config = dict(
    head_dim=64,
    init='uniform',
    beta1=0.95,
)
Each number is 128 + 32 x the weight over its row's rms, rounded and kept within 0 to 255. Layers, rows and columns count from 0. The size above them is the row's rms in percent of the matrix's.

# layer 6 MLP down (transposed), 640x192, rms 0.203, rows 398-409, columns 0-191
size [ 96 103 101 100  91 105  97  93 103 101  98  91]
[[155 156 157 132 160  92 149 156 120 178 155 125  98 103 140 177 123 110  77 129 175 143 134 162 152 168  46 152 105 140 201 148 130 177 151 132 158 132 139  96 144 181 143 129  78 179 227 117 125 127 138  92 189 122  79  86 177 115 149 103  88 143 126 152 132 148 116 141 125 135  95 139 192 121 161 112 188 115 116 120 118 128  95 114 147 130 127 124 184 144 130 152 118  74 164 142 138 122 103 119 157 147 105 122 129 118 140 120 115 146 119  76 110 101 143 153 104 196  62 161 155 150 170 176 124  88 128  96  80  98 156 163  93 149 165 143 128 151 165 104 122 148 126 139 116 181 110 114 187  89  84 162 154 123  62  78 111 107 109 102  88 179 164 156 106 123 121 128  65 116 151  73  82 205 112  73  98 173 165 111 166 134 149 142 104 123 163  65 136 109 102  87]
 [ 98 144 121 121 125 140 183 154  85 112 151 155 184  99 161 138 104  83 174 157  75  80 126 145 205 107 118 109 142 139  77 109 116 156 128 140 155 116 142 105  77 161 148 155 160 172 127 162 110 157 155 141 137  95 115 120 157 150 190 120 135 142 118 170 159  41 135 127 107 102 153 130 125 120 111  92 186  70  85 110 108  58 120 109 128 129  83 185 101 184 131 104 148 178 191 126 191 131 131 113 140 130 148 153  59 161 139 117 196 154  79 134 114 135 110 101 129 145 134  87 147 102 158  72  72 135 142 102  60 120 154 136 188 143  78 119 160 133 168  87 144 157 130 128 136  63 132 126 129 161 112 139  96 129 153  74 152 115 178 113 112 140 190 131  58 123 102 120  55 134 109  89 139 170 168 134 114 117 129 169 107 167 146 176 121 147 104 108  74 176 131 134]
 [ 73 139 180 113 122 141 182 169  88 156 136 128 143 165 117  58  93 120 156  69 110 245  86 137 158 115 113 139 128 123  91  83  95  65 139 115 130 104 181 138 158 145 124 122 150 159  95 184 115 184 162 129  92 105 116 160  81 108 112 147 144 167 127 108 109 132  88 127 135 121 163 165 141  68 126 115 139 155 106 200 133 103  97  98  61 177  86 110  88 162 110 172 198 196 107 108 117 134 126 114 164 129 117 143 132 156 137 173 104 126  99 101 142 140 136 142 155 108 172 141  77 147 149 139 157 133 119 149 104 124 125 164 142 120 140 107 170 154  91  88 164 184 161  90 100 156 100 149 125  75 152 111 131 175  62 134 154 136 132 124 108 142 167 156 124 136 146 174 142  87  56 164 131 109 140 178 110  99 164  77 140 120  90 170 162 143 160  97  99 114 194  96]
 [101 151 132 131 154 192 132 118 179 163  72 134 130  95 116  85 130 162 108 110 123 102 121  71  99 162 192  96 132 121 118  98  90 192 118 108 137 168 125 119 171 199 148 115  96 142 167  91  92  65 211  80 143 139  97 109 126 106 172  91 177 104  97 101 136 179 163 120 125  92  68 131 151  64 161 125 153 117 165 101  62 143  72 187 155 112 128  93 177 118 102 157 152  93 106  94 106 185 203 120 109 106 168 115 164 161 124  96  88 144 116  75  84  89 114 154 133  83 127 144 178 165 144 153 142 182 182 106 125 156  90 148 143 105 128 146 127  81 146 180 119 146  99 128 138 102 142 153 158 124 155 146 156 151  53 152 139 132 164 121 117 139 152 122 151  82 100  63 140 105  94 115 123 104 148 141 100 138 139 153 105 118 124 117 159 177 140  96 157 130 170  82]
 [117 108 111 182 151  66 191 138 107 138 126 138 153 111 157 159 117 143 120 144 151 135  99 139 161 113 161 157 199  93 153 112 131 134 116 135 145 132 166  86  82 126 167  96 110 111 131  98 122 155 215 104 164 131 138 104  99  90  61 110 101 117 177 155 159 157  77  78 132  89 122 132 125 132  93 113  68 201 157 196 126 136 106 106  61 127 120 197 153  77 187 134 120 104  93 139 114 173 144 146 139  94  74  85  68 127 111 107  71 110 118 176 156 136 133  79 131 160 136 105 159  91  97 162 190 135 119 106  84 162 128 130 166 177  91 108  91 147 110 103 165 138  88 155  99 151  73 116 117 125 170  83 109 105 131 171 107  85 124 128 113  81  93 133  78 115 145 157 126 137 154 109 160 195 116  84 172 124 141 133 134 107 119 105 199  62  95 129 134  93 115 116]
 [128 128 100 120  98  99  96  77  66  87 101 101  97 125 167 150 151  70 108 136 120 147 133 134 109 150 122 161 146 125 153 138 175 138 121  82 128 149 149 101  96 174 159 142 194 140  91  97 106 137 181 116  77  87  94 121 106 115 104 106 155 203 111 123 109  29  86 144 140  99 134 157  84 136  83 183 195 166 128 131 142 118 118  97  75 131 151 103 102 169 109 119 114 197 145  98 122 134  90 143 114 145 231 116 131  75 118  79 148 189 137 112 112 117 127  92 214 106 141 129 123 155 138 134 158 176  92  93 157 132 162 143 180 127  91 171  95  83 171 117 137 140 118  97 177  98 159 155 168 130  65 140 121 155 144 175 142 103 134 180 120 113 142 161 122 103 159 138 125 119 182 162 134 157 144 137 110 120 121 120 146 136 141  65 179 133 114 171  83 154 193 136]
 [148 152 150 178 129 141 116 116 148 166 134 128 110 119 121 128 113 157  36 189 152 126 132 181 122 132 156 120 168 125 106 130 152  68 117 132 170  62 130 112 159 166 173 107 180 147 122 158 119  98 101  83 151 147 138 130 195  57 145 168 107 118 109 164 131 202 120 112 111  67 155  87 105 180 102  96 190 152  75 118 121  76  83 147 204 130  66  83 124 141 121 167 125 152 117 162 112 134 144 173 117 141 125 133  60  51 161 133 122 142 115 102 101 142 107  96 120  53 168 127  97 109 116 109 141 106 127 120 137 132 104 140  68 164 117 131 113 126  82 146 132  80 131 164 143  96 161 140 102 146 136 172 170 145 125 209 193 136 130 105  64 131 135 124  88 158 145 119  93  92 158  96 165 110 176 123  90 107 135  76 123 128 153 146 106 184 127 134 150 170 164 104]
 [128  90 157 155  88 141 124 125  72 130 121 156 135 120  99 134 148 125 114 127 160  56 129  75 117  84 132 140 147 110 117  52 133 152 157  87 161 150 159 112  95 149  86 118 160 129 179 115 102 125 119 108 155 159 137 165  67 142 133 121 137 139 133 155  96 110  96 104  55 203  89  89 110 186 172  94 119 147  98 185 137 133  85 123 150  70 156 153 155 116 121 149 120  94 120 101  80 154 116  92 160  81 141 168 101 144  57  77  76 114 103 100  71 130 106 181 122 182 150 139 179 122 124 149 156 185 194  90 173 179 145 120  68  63 144 112 208 128 112 175 168 121 150 141 137 148 155 150 141 134 139 124 162 103  82 123 164 131 122  89 142 121 111 172 111 155  77 156 104 183 114 139 131 137 114 118 132 172  88  97 121 136 200  99 119 139  84  81 138 136  88 130]
 [136 166 128 147 101 155  53 103 117 192 111  94 170  44 193 149 156 174 165  84 148 118 144 112 171 138 137 135 155 114 146 151 157 133  99 137 101  98 112 124 127 128 148 104 127  80 187 139 114  92 176  66 164 141 137 158  94 128  58 118 124 196 191 145 151 151  93 173 114 146 148  91  92 113 194 104 178 145 122  96 111 101 143 113 150 166  80 112  70 154 111 162 100 155 140 149 131 152  97 131 116 126 143 159 131 100 130 119  33 121 151 122 152 130 127  94 141 127  66 127 119 152 103 119 170 143 117  86 123 110 137  98 131  17 111 142  69 157 154 106 147 187 114 144  90 127 123 129  77 201  85 133 100 100 142 131 115 142 101 142 131  59 130 124 139 134 113 113 118 138 154 116 101 159 148 154 212 137 115 152 103 114  91 132 125 155 160 100 193 146 136 165]
 [129 109  90 156 154 181 135 151 100  99  81 129 172 160 163 142 130 186 192 107 176 201  53  92 136 150 134 116 128 190 128  98  78 156  45 121 163  94 128  66 171 111 123 140  67 109 113 103 123 126 141  90 130 154 132 171 142 182  94  89 194 127 116  98 117 110 101 153  74 168  96 119 175 160  87 120 112 122 149 109 166 105 116 140 128 129 112  87 117 136 128 107 108 169 144 129  95 116 133 120 144 148 109 143 166 179 120 100  61 104 139 121 168 157 138  92 122 135  50 152 107 123 121 208 153  94 140 147 105 141 140 124 105 186 112 118  73 161 163 141 147 108 132 148  90  67  76 118  94 149 126  95 115 158 109  85 120 139  97  73 166 181 116 126 119 104 141 180 158 120 103 141 134 124 180 151  86  79 164  54 110 118 127  96 153 132  67 136  91 144 108 142]
 [133 172 163 147 128 111 168 112  79 100 100 186 172 134  88  97 119  84 179 153 162 107  88 121 108 161 139 100 153 117 138  95 131  37 124 180  86 127 205 136 185 140 162  91 153 162  82 136 117 102 167 147 116 101 112 177 163  98 140 148 134 126 127  86 142 142  95 136 176 114 114 141 172 115  92 118  92 122 149 114 102  77 143  50  65 133 108 123 155 124 116 142 164 182 159 132 132  46 102 160 181 119 141  84 101 176 125 114 207 114 196 121 126  92 108 150  82  71 124 155 131 125 179 145 184 121 135 148  98 106 123 103 109 101 129 180 160 107 145 114 130 166 159 145  77 115 118 145 104  94 116 128 140 100 141 160  85 129 117  90 106 156 205 151 105 137 149 123  90  98 125 128  78 160 153 134  95 116 143  86 147 145 126 157  94  84 164  40 149 128 126 147]
 [120 106 113 153  95 100 138  90 194  73 118 133  88 127 160 136  96 100 139 130  96 109 147  61 115 108  97 128 164  96  50 175 174 123 141 122 153 164  94 184 200 142  99 104 101 126 142 140 114 124 154 126 110 110 119  97  72 101 149 101 104 119  63 113  99 113  92 103 119 136  94 137  95 134  66 140 117  97  43 139 116 203 112 139 168 186 154  96 135 133 105 215  94 139 167 105  94 125 169 107  99 175 124 143 154 145 107 115 134  84 147  73 133 104 158 160 125  98 132  72 133 151 152 178 128 120 149 147 115 120 161 145 134 137 115 132 132 168 131 127 163 140 145 117  75 163 157 134  50 128 156 131  78 149  89  78 117 157 149 193  93 130 156 147 181 136 133  85  85  66 190 106 182  91 178 158 162 131 146 131 182 128 155 120 108 173  96 150  88 125 146 128]]
# layer 6 MLP gate, 640x192, rms 0.171, rows 399-410, columns 0-191
size [ 99 104 104  91 104  93  96 104 105 110  98  99]
[[ 94 130 113 126  83  67 113 171 130 163 115 216 173 165 112  75 165  81 181  99 100 144  98 156 140 110 114 110  76 108 107 164 102 147 141 113 122 106 150 153 124  85 141 126 115 159 159 148  87 128 140 133 152 135 141 139 162 180  95  97 141  90 111 123 168 133 152 123 128 168 169  93  95 186  71  79 137 164 112 162  91  97  61 108 117 127 140 134 109 106  71 129 111 140  84 121 110 122 175 102 119  83 162  75 142 161 172 108 156 125 104 146  87  74  77 181  65 111 143  89 124 132  67 116  88 164 179 163  74 140 150 131 164 120 134  77 126 162 115 128 187 148 112 129  91 143 138 170 102 161 100  81 113 136 120 106 139 114 173  96 132 136 139 191  94 124 153 129  70 172 118 133 162 133 162 194 161 114 142 123 101 175 154 157  91 105 102 191 180 195 122 116]
 [114 118 176  92 156 113 130 167  77  71 145  97 147 185  78 155 192 154 111  93 123 143 129 125 120 150 114 110 112  92  94 103 128 164 116 141 114 103 126 124 110 147 152 151 129 160 114 160  68 216 144 118 136 158 147  93 156 142  74 177  42  68 145 123 154  50 135 139 170 119 141 123  76 190 122 151 122 112 125 133  75 105 106 134 187 152  58 154 156 173 126 132 158  85 128 182 170 102  96 128 183 137 107 125 138  67 148 125 110 105 133 129 117 179  93 162 125 114 153 113 157  88 128 141 197 124 111 159 118 161 163  81 147  94 157 108 167 192 155 127 153 120 120 174 116 100 163 138  97  99 130 122 114 127 165 135 108 117  76 137 121 124  73 119 105  77 113  85  98  99 176 149  56 150 125 155 204 155 144 187  95 147  93  78 102 145 128 107 113 139 128 131]
 [139 173 159  92 185 141 139 106 103 170 156 138 131 132 135 109 177 129 178 155 180 158 107 110 158 149 151 141  98 107 121 168 154 123 132  47  92 101  98  73 110  86 101 136 128  47 117  86 127 131 121 105 123 149 179  82 135 107  98  83  81 142 144 114 133  79  95 114  69 113 108 125 145  94 128 102 119 124  68 131  99  88 120  74 135 139 143 104 119  51 153  99 196 156 152  93 122 102 185 114 163 139 122 140  99 192 116 179 149 137 140 145  95 105 167 137 182 112 115 145  56 129 199 115 145 126 124 154 151  87 103  60 135 153  80 153 138 110 160 167 185 115 104 137 135 101 124  99 165 159 115 172 161 184 148 131 148 135 171 119 144  71 101 104  84 168 138 152  79  91 123 112 133  84 108 192  73 162 150 123 127  98 184 158 154 140 129 161 144 156 157 169]
 [ 66  93 116  83 114 177 134 148 124 130  91  97 133 138 137 134 111 164 147  87  82 138  59 150 125 136  74 121 187 115 146 151 119 164 125 120 142 120 105 142 139 102 123 120  41 121 144  80 118  77 109 122 111 177  72 123  55 137 137 142 172 176  94 101 134 165  95 143 173 115 180 178 134 180 117 151 133 116  24 109 157 132 165 107 158 106 171  65 150 105 132 128 116 108 149 125 126 123 171  94 100 123 146 126 168 102 127 185 143 154 105  95  98 113 147 147 138 173 120 131 127 123 125 106  99 166 148 132 166 127 162  95 193  89 191 130 119  89 169 102 163 164 127 135 115 176 133 131 117 121  87 167 145 131  76  86 153 100 120 141 153 158 166 150 139  49 126 128 107 125  85  57  46  96  36 165 146 170 123 127  89 105  93 133 133 123 161 128 127 150 121 145]
 [168 157 106 116 148 166 159 115 132 185  82 122 146 189  92 170 106 142  82 122 121 193  80 129 131 135 112 151  99 107 110 155 125  61 143 106 154  91 142  45 121 110 121  68 169 119 139 147 149 109  95 159 155  90 130  87 173 157  73 193 119  63 125 138 153 135 138 134 114 157 138 144 106 136 164 136 189 118 174  83 161 163 115  44  91  83 134 138  93 151 133 141 143 125 161 111 138 112 105 128 132  78 110 142 146 187 166 170 125 116 183  78 112 154 149 161 127 198 145 139 141 157  50 108 119  71 142 154 153 131 119 114 128  95 145 116 104  70 108  56 178 151 125 137  95  73  89 169 167 186 120  83  82 129 138  69 145 121 160 135 115 152 168 143 144  85 145  83 131 147 122 140 169 110 122 139 147  96 108 157 113 128 125 106 119 193 149  70 139 110 103 133]
 [124  93  98  89  79  76 117 147 154  65  98 130 159 113 122 155 164 204 111  52 118  61 132 126 139 145 142 171 134 134 165 137 148 133 111 191 181  80  86 145 192 185  94 137 160 144 118 143 172 103 153  59 163 146 144  89 127 143 162  88 129 156 119 119 177 146  79 166 148 139 131 116 169 141 153 150 113 181 129  83 127 155 159 112  61  99 142  97 177  69 124 111  67  66 140 142 185 138 123 141  98 148 150 166 120 160  65 153 162 149  78 119 145 131 132 153 159 102 178 168 143 116 112 131  99  95 140 127 142 116  73 151 140 144  97  75 122 173 118 133 140 122 166 134 172  70 106 101 197 101 132 149 158 117 117 100 123 138  86 112 164 143 129  92 129 119 142 121 104 132 119  76 165 154 120 204 143 144 143  98  73 141 104 154 133 126 126 144 116 177 123  59]
 [155  87 137 115  59 137 196 179 196 135 105 153 141 134  70 187 111 192 106 161 172 116 132  83 120 107 127 162 157 181 124 112 139 161 178 120 169 102 192 124 148 156 130  90  93 163 187 126 163 133 151 139 139 135 133 155 162 117 144 130 129 159 140  79  83 130 122 166 157 171 140  82  97 145 129 175  75 113  58 137 110 114 162 133 140 149 121 118 113 113 119 112 112 161 157 146 160 111 109 174 145 124 116 126 157 149 113 141  59 184 120 128 161 142 107 143 145 129 139 130  81 122  91 100 195 136 101  76 167 101 109  94 110 108  92 131 116 114 152  89  53 119 153  84 118 129 108 100 166  53 121 129 151 106 202 132 119 129 137 189 130 140 146 133 181  81 135 108 116 158  87 169 101 159 161 143 170 149 153 199 123 208  81 100 123 132 188 141 138 112 173 138]
 [ 95 162 174 147 169 170 138 117 112 107 109 125 120 187 180 169 140 136 108 117 126 158 178 104  89 146 166 151 116 165 113 180 132 165 140 104  98 138  95 101 186 150 125 139 113 147 113 111 101 117  73  85 122 142 175  95 158 122 169 142 142 161 123 125 141 110 136 107 108 127 189  81 109 162  74  93 156 111 136 117 105 102 118  94 125 150 145 127 158  69 173  95 133 154 120  96 158 143 156 120 153 121 123 143 112  69  43 123 125 173 135 170 125 108  97  90 118 124 130  86 116  96 150  80 141 120 162 202 132 166 223 146  84 131  72 121  74 153 203 114 124 149 135 107  74 136 115 117 233 137 167 131 118 122 103 137 107 126 111 133 151 102  14  64 140 159 173 176 102 114 132 156 123 103 144  81  83 128 121 162 116 142 132  81 128 114 149 105 177 162 134 137]
 [128 179 163 145 108 187 202 130 131 145 167 156 117 100 137 116 142  77  89 101 148  69 191 140 133 120  94 198 134 193 131 114 137 156 129 105  88 161 175 134  55  96  74  76 142 122 105 146 145  97 106  55 120 121 104 117 144  83 152  76  48  99  79 144 106 109 107 144 132 190 173 182 173 169 116 114 110 119 124 151 209 151 143 161 139 165 168 172 131  89 144 120  99 132  95 124 101 189 138 164 118 110 136  94 161  93 142 146 136 132 127 169  72  91 164 205 156 134 152 140 118 124 145  78 105 123 184 139 157 166 179 123 120 117 119 132 107 158 153 122 142 172  99 174 140 107 124 108 111 170 146 126 149 129 102 161  92  96 142 150 142 134 154  83 162 101 147 137  94 101 149 113 125 139 120 171  91  96  93  64 159 163  85  96 103  99 126 151  87 119 162 143]
 [151 103  88 109 132  71 139 178 137  95 133 151 126 132 154 123  90 142 120  72 126 108 170 114  76 114 166 112 101 126 129 200 123 222  97 166 140 176 103 128 132 183  79 113  76 165 139 124 131 102 113 111  90 102 116 129 117 118 143 118 162 112 146 177 106 116 124 132  86 125 192 126 146 155 176 155 101  70 127 102 130 173 158 129 114 121  89 140 235  94  94 142  79 136 145 233 101  81 106 127  84 148 136 137 130 134 149 161 138 122 107  77 109 108 141 163 191 122 102  63  94 128 127  97 145 120  98 174 108  70 101 124 147 121 134 110 115  82 156 167 115 165 200 140 135 137  96 133 125 111 107 181 123 107  88 122 154 136  89  98 160 128  86 153 114 137 137  92 120 129 120 107 154 164  85 200 121 111 167  86  37 156 106  82 157 138 159 154 128 132 113 149]
 [ 64  96 137 156  96 124 169 100 216 198 133 163 141 161 182 156 129  93 175 153 140 129 116  98  92 146 147  92 162 131 106 135 149  71 137 127 120 112 118 196 186 111 133 145 104 126 153 166  48 108 145 148 127  70 160 116 115 104 131 126 100 105 128 169  57 132 160 101 194 146 159 140 156 188 169 220 112  89 124 118 154 117 124 121 150 126 118 151 205 135  87 142 147 126 152  99 113  86 111  52 114 116 127 156 116 105 115 120 133 141 142  67 169 158 121 125 114  99 130  45 107 116 126 155  59  87 159 135 145 145 113 127 148 124 114 138 136 184 124 153  81 101 134 166  65 117 141 121 106 142 139 168 141  85  99 143  93 125 130 146 169 131 154 107  89 127 136 134  64 111 152 163 147 104 120 189 175 119 101 182 157 115  90  95 101 155 137 181 128 160 144 158]
 [132 134 144 139 103  86 129 126 130  93  98 109 143 172 129 119  97  99 197  82 137 113  96 165 121  96 161 130 171 143 127 141 120 207 114 145 145  92 182 148  76 135 102  82 159 110  75 112 142  78 184 115 137 131 122 123 126 113 119 109  79 128 173 154 151 112 139 100 126 142 116 104  85 173 145 208 121 165 136  83  79 158 129 129 169 182 117 143 120 101  83  78 207 193 128 108 130 103 173 110 144 178 138 157  55 120 112 104 138 187 106 132 129 142 135  93 132 135 209 140 123 164 176  77  97 106 113 135  99 132 123  88  70 127 121 154 121  97 110 125 216 161 196 135 113 166 152  96 151 133 137 111 165 130 156 165 112  99 112 144 165 203  74  90  37 112  92 118 144 102 138  90 116 124 120 125 165 128  80 153 127 162 128 153  98 112 160 118 169 156 122 119]]
# layer 6 MLP up, 640x192, rms 0.178, rows 399-410, columns 0-191
size [ 99 106  93  92 107  96  98 104 102 101  95 101]
[[146  58 152 101  95  92 135 108  67  95 111  96 169  62 135 137 143 132 140  85 137 135 115 133 150 150  81 144 160  87 148 140  89 153 116  94 132  88 112 173  73 102 135  95 144  94 151  69 183 160 158 109 183 162 195 150 115 111 144 105 141 204 126 132 158 120 137  59 125 171  87 182 129 157 137 160 117 169  91 150  57 148  90  68 131 122  80 120  96 110 123 137 156 124 124  99 145 100 160 127 101 147  61 131 102 136 139 135 167 181 110 148 167  99 111 132  79 162  91 142 174 163 104 156 105 151 179  97 120 104 203  75 142 102 113 142 154 111 127 118 138 113 196 147  27 138  99 138 124 154  94 171 110 112 132  67 121 135 124 118 141 162 101 117 113 171 108 119 146 206 142 118 112  92 136 171 153 196 149 119 118 153 115  97  92 135 137 108 136 147 145  98]
 [151 109  88 139 104  93 143 188 136 134 147  65 139 152 115 109  98  77  96 151 116 187 120 146  65  88 103 174 103 136 122  87 177  63 110 178 128  96 191  59 138 155 138 146 126  64 121  84 108 118 126 183  95 106 118 170 162 121 159 139 149 166 146  93 166 131 166 152 153  92 143 182 121  75 136 149 145 126  86 120 116 157 122  60  97 176  72  85 145 183 162 102 148 112  97 113  87 139 123 107 112 122 141 121 127 154  80 178  72 160 108 134 155 102 100  70 107 187 149 147 138 179 113 115 141 132  95 110 156 142  94 112 167 109 158 132 106  60 147  62 104 140 103 157  79 146 164 148 137  97 103  83 190 128 131 143 135 192 141  73 118 127 114  70 161 147 115 135 186 142 106 171 118  94 124 159 158 113 167 120 155 141 137  81 120 146 122 103 111  91 172 117]
 [122 108 101 126 140 125 136 164  84 158 109  80 123 116 119 103 127 107 166 157 149 109 182 163 130 143  98 115 199 124 166 108 140 152  88 111 144 101  87  66  75 141 134 219 154  89 121 180 151 184 122  78 139  85  63 155 147 133 157 106 205 154 181  76 166 132 173 181 125 122 128 145  77 132 143 155 138 117 154 104 142 169 191 146 151 121  75 131 127  96 132 107 185 159 149 179 152 158 112 129  75 117 115  97 154  53 162 200 148 116 195 124  68 104 133  97 162 112 105 101 142  97 112  81 124 149 119  90 103 101  91 114 124 147 121 131 123 137 109 127 194 101 122  84 124  98 165 187 121 108 104 123 154 159 110 129  91 174 156  89 128 140 136 173  97 157  80 153 160 140 105 154 114  60 146 130 150  86  98 113 146 119  61 134 127 181 129 143  89 124 119 137]
 [121  28 129 166 131 120 133 141 140  93 125 134  93 113  82 125  82  77 108 169  93 146 111 117 103 122 131  62  82 155 172 146 165 126 125 119 122 126 125  88  86 118 135 101 135 145 209  72 114  74 127 167 146 187  91 116 126 159 173 132 150 173 117 124  91  99 148 167 157 126 169  90 127 104  78 119 173  94 160 133 157 110 103  87 101  75 110  92 143 140  80 130  99 111 174 109 142 130 115 133  99 131 156  97  75 100 136 125 146 117 175 147 106 124 141 135 166  74 169 121 144 141 119 141 130 130 167 106  69 215 150 159 134 173 163  77 161 172  48 125 148 106  82 172  76 140  85 160  79 103 157 141 162 157 183  93 152 132  94 164 130 116 119 124 141 186  51 104 129 141 127 136 126 202 106 152 104 112 145 152 108 159 151 162 133 106 131 130 163  69  91 131]
 [ 97 144  94 118  95 121 134 103  59  91  83 135  96 110 137 162  45 105  99 106 110  83 156 121 109 164 104 124 179 154 112 167 131 124 145  91  93 142 116  88 153 143 173 129 125 171 117 119 118  93 109 124 155 227 146 153 149 163  92 178 159 144 140 161 119  98 150 157 109  45  99 141 108 149  76 138 117 125 131 106 124 154 121  75  87 154 165 163 134 117 149 135 125 135 146  72 160 171  73 139 135 141 143  95 142 191 103 131 118 151 140 184 127 121  92 154 181 149 151 155 145 191 136 115 152 152 154 194 197 161 132 162 164 102  64 115 109  90 125 144 116 186 144 115 210  91 148  68 112 165 109 136 165 115 154 175 175 103 154 111 138 156 163 181 137 134  67  91 158 132 122 101 117 111 173 110 149 108 135 163 134 123 152 112 209 140 185 115 121  97 128 135]
 [131 147 169 106 206 153 106 150  95 153 163  97 164 143 151 135 117 121 173 122  64  73  74  66 102 133 148 115 105 178 129 166 142 120 120  82 120 150 146 159 107 159 158 108 110  98 112 183  87 130 104 117 111 171 186 159 139 161 104 132  68 139  62 124  79 123 121  93  86 106 134  75 112 146 115 171 140 163 112 109 170 152 103 164 106 131 144 109  77 141 103 115 121 129 140 164 149  83  68 162  62 196 156 131  79 116 148  85 126 196  80 152 153 158 122 129 192  69 138 109 159 152 101 116 113 108  93 145 119  79 112 119  82 102 142 172 104  73 136 134 172 120  98 128  93  92 173  72 129 140 149 140 172 128 152 164 113 110 133 105 147 138 120 100 169 171  85 105 134 159 114  50 178 137 202 140 205 131 164 111 112 136 138 133 129 103 117 153 112 114 159 133]
 [132 123  89 163 124 104  80 102  93 166 151 118 114 105 109  40 117  81  87 100 143  97  99 105 135 164 115 140 129 165  84 140  99 162 156  87 102 169 139  98 151 143 113 126  71 145  99 147 213 208  82 130 152 126  79 108 117 132 178 105  93 130 140 188 114 134  80  47  89 140 105 166 155 143 111  72 105 128 151 121  62  94  92  23  73 122 165 118 110  76 108 133 153  67 130 107  85  92  96 154 148 109  61  95 168 151 146 116 119 144 163 126 118 165 134 127 172 113  95  98 170 158 132  95  99 138 101  91 133 175 119 131  92 151 143 114 106 175  93 132 161 116  80 124 132 104  97 103 128 174 108 122 136 102 111  74 135 125 133 124  85 157 136 142  99 135 114  90 123  76 182 106 122 142 148 118 105 159 145 151 133  89 139 154 131 166  47 166 131 118 152 115]
 [ 76 164 121  87 136  88 161  90 103  98 129 102  98 160 133 119 136 148  97  56  61 114 113 143 145 132 127 249 150 121  84 148 141 149 129 153 147 134  77  90 109 176 119 124  94 169 104 114 121 134 134 143 119 116 204  97  97 165 160  92 165  72 174 168 154 115 118 124  29 102 113  99 143 173 118 173 140 116 108 176 158 125 130 118 145 116 164 114  97 121 128 132 117 135 151  83 111 159  92  98 100 148  21 121 123 123 104 102 111  83 124 121  66  98 183 130 124 106 114 167 139 119  83 151 124 149 112 109 157  83 133 128  73 169 136 113 118 116 169 127 131 145 114 145 192 125 129 201 157 147 118 148 185 115 110 133 123 171 137 127 124 173 151  65 105 104 138  96 155  74  89 109  97 113 153 118 121 177 116  89 113 111 139 140 136 125  84 168 104  95 211 132]
 [113 120 144 106 127  75 132  91 231 109 171 182  86 116 106  86 118 130 151 146  80 130 161 124 143 140 133  93 126 119 163  71 104 151 113 122  97 129 157 161  86 144 129 128 162 130 152 128 175 120 117  98 156 126  78 113 162 148 145  86  97 122  90  84 194  99 128 175 132 140 153 147 174  81 166 136 103 154  59 197 150 105 101 107 126  94 113 195 114 113 157  84 138 104 177 157 174 211  93 151 131 126 167 122 164  63 166  79 111 195 127 162 129  54 122 122 159 110 159 160  69 116 107 126  98 164 166 116 191 133 161 119 165 149 117  81 110 133  83 165  91 169 156 127 130 168 149 124 165 120  87 114 117 121 130 136 115 161 128  90 118 167 210 140 139 115 137 114  99 145 137 103 102 111 148 165 120 117 144  97 142  55 162 136 116 126  80 114  68 136 134 139]
 [ 96 105 174 103 187 112 155 146 121 110 161  94 127 168 164 147 101  95 146  67 101 107  79 181 130 103 137 157 111  97 154 156 171 114  95 127 159 175 125 111 145 140 111 123 110 162 133  82 205 104 137  90 164 164 141 133  94 177  87 122 124  89 110 145 133 115 157 133 164 145 134 127  84 119 121 138 117 106 133 154 109 165 103 109 166 138 138 130 148 162 125 150 176 122 144 107 164 170  87 125 145 140 150 119 100  87 104 147  79 161 119 163 135  54 114 139 148 146 157 100  34 151 122  88 115 188 120  85 138 170 125 173  99 217 129 141 174 103 140 132  83 175 146 162  87 109 167 121 123 159 120 111 202 152 171 177 185 142 135 121 109  97 153 161 142 133 116 113 195  74 164 172 142 201  51 165 163 115 164 104  58 152 150 130 164 131 141 164 144  99 123  90]
 [ 91  93  92 162  47 133 174 190 162  41  97 115 144 150 108 101 161 134 163 120 156 163 108 115 160 129 154  80 137 138  64 109  97 158 106 107 171 121 112 100 174 153 133 191 200 100 139 140 159 137 156  94 155 198 143 117 158 137 125  92 129  93 165  77 181 142 142 168 156  81 140 134 137 129 180  96 119 132 201 115 172  51 144 114  72 133 119 105 113 158  94 119  93 176 131 172 160 170 138 120 190 142  90 153 143 144 146 104  66 120  64 141 138 157  96 103 146 140 110 133  88 113 157 106 145 167  84 109 125 113 141 138 204 104  80 128 160 154 143 112  75 147 110  92 164 140 118 107 119 105 128  50 140 114 176 107 122 151 126 151 125 174 113 130 130 149 141 137 136 121 118 170 124 137 108 166 130 115 146  74 105  80  84 114  95 168 139 157 162 115 163 170]
 [155 157 103 150 185 151  58  93 156 130 131  90  99 154 131 130 192 144 201 130 121 140 121 135 121 117 122 118 149  79 146 122 133 128 136 118 134 103 156 119 115 180 120  94 116  89  68 124 123  63 166 182 151 178 143  68 135 122 120 166  84 135 137 144 129  98 108 125 145 103 103 133 123 156 121 169 163 165 152  92  99 191 148 184 126 156 117  78 102 122 126 101 143 104  66  67 114 121 134 131 171 198 145 208 139 158 163 133  88  84 155 106 119 191  97  99 200 123 141 174 138  97 181 137 118  68  96 100 153 157 190 117 132 122  72 119  69 153 137 107 148 134 184  53 129  92 122 111 132 128  98  82 122 179 118 154 161 111 141 177  74 172 105 116  56 172  83 130  89 121 123 105 129 115 155 143 180 105 126 116 102 128  93 140 146 117 108 137 129 149 164 152]]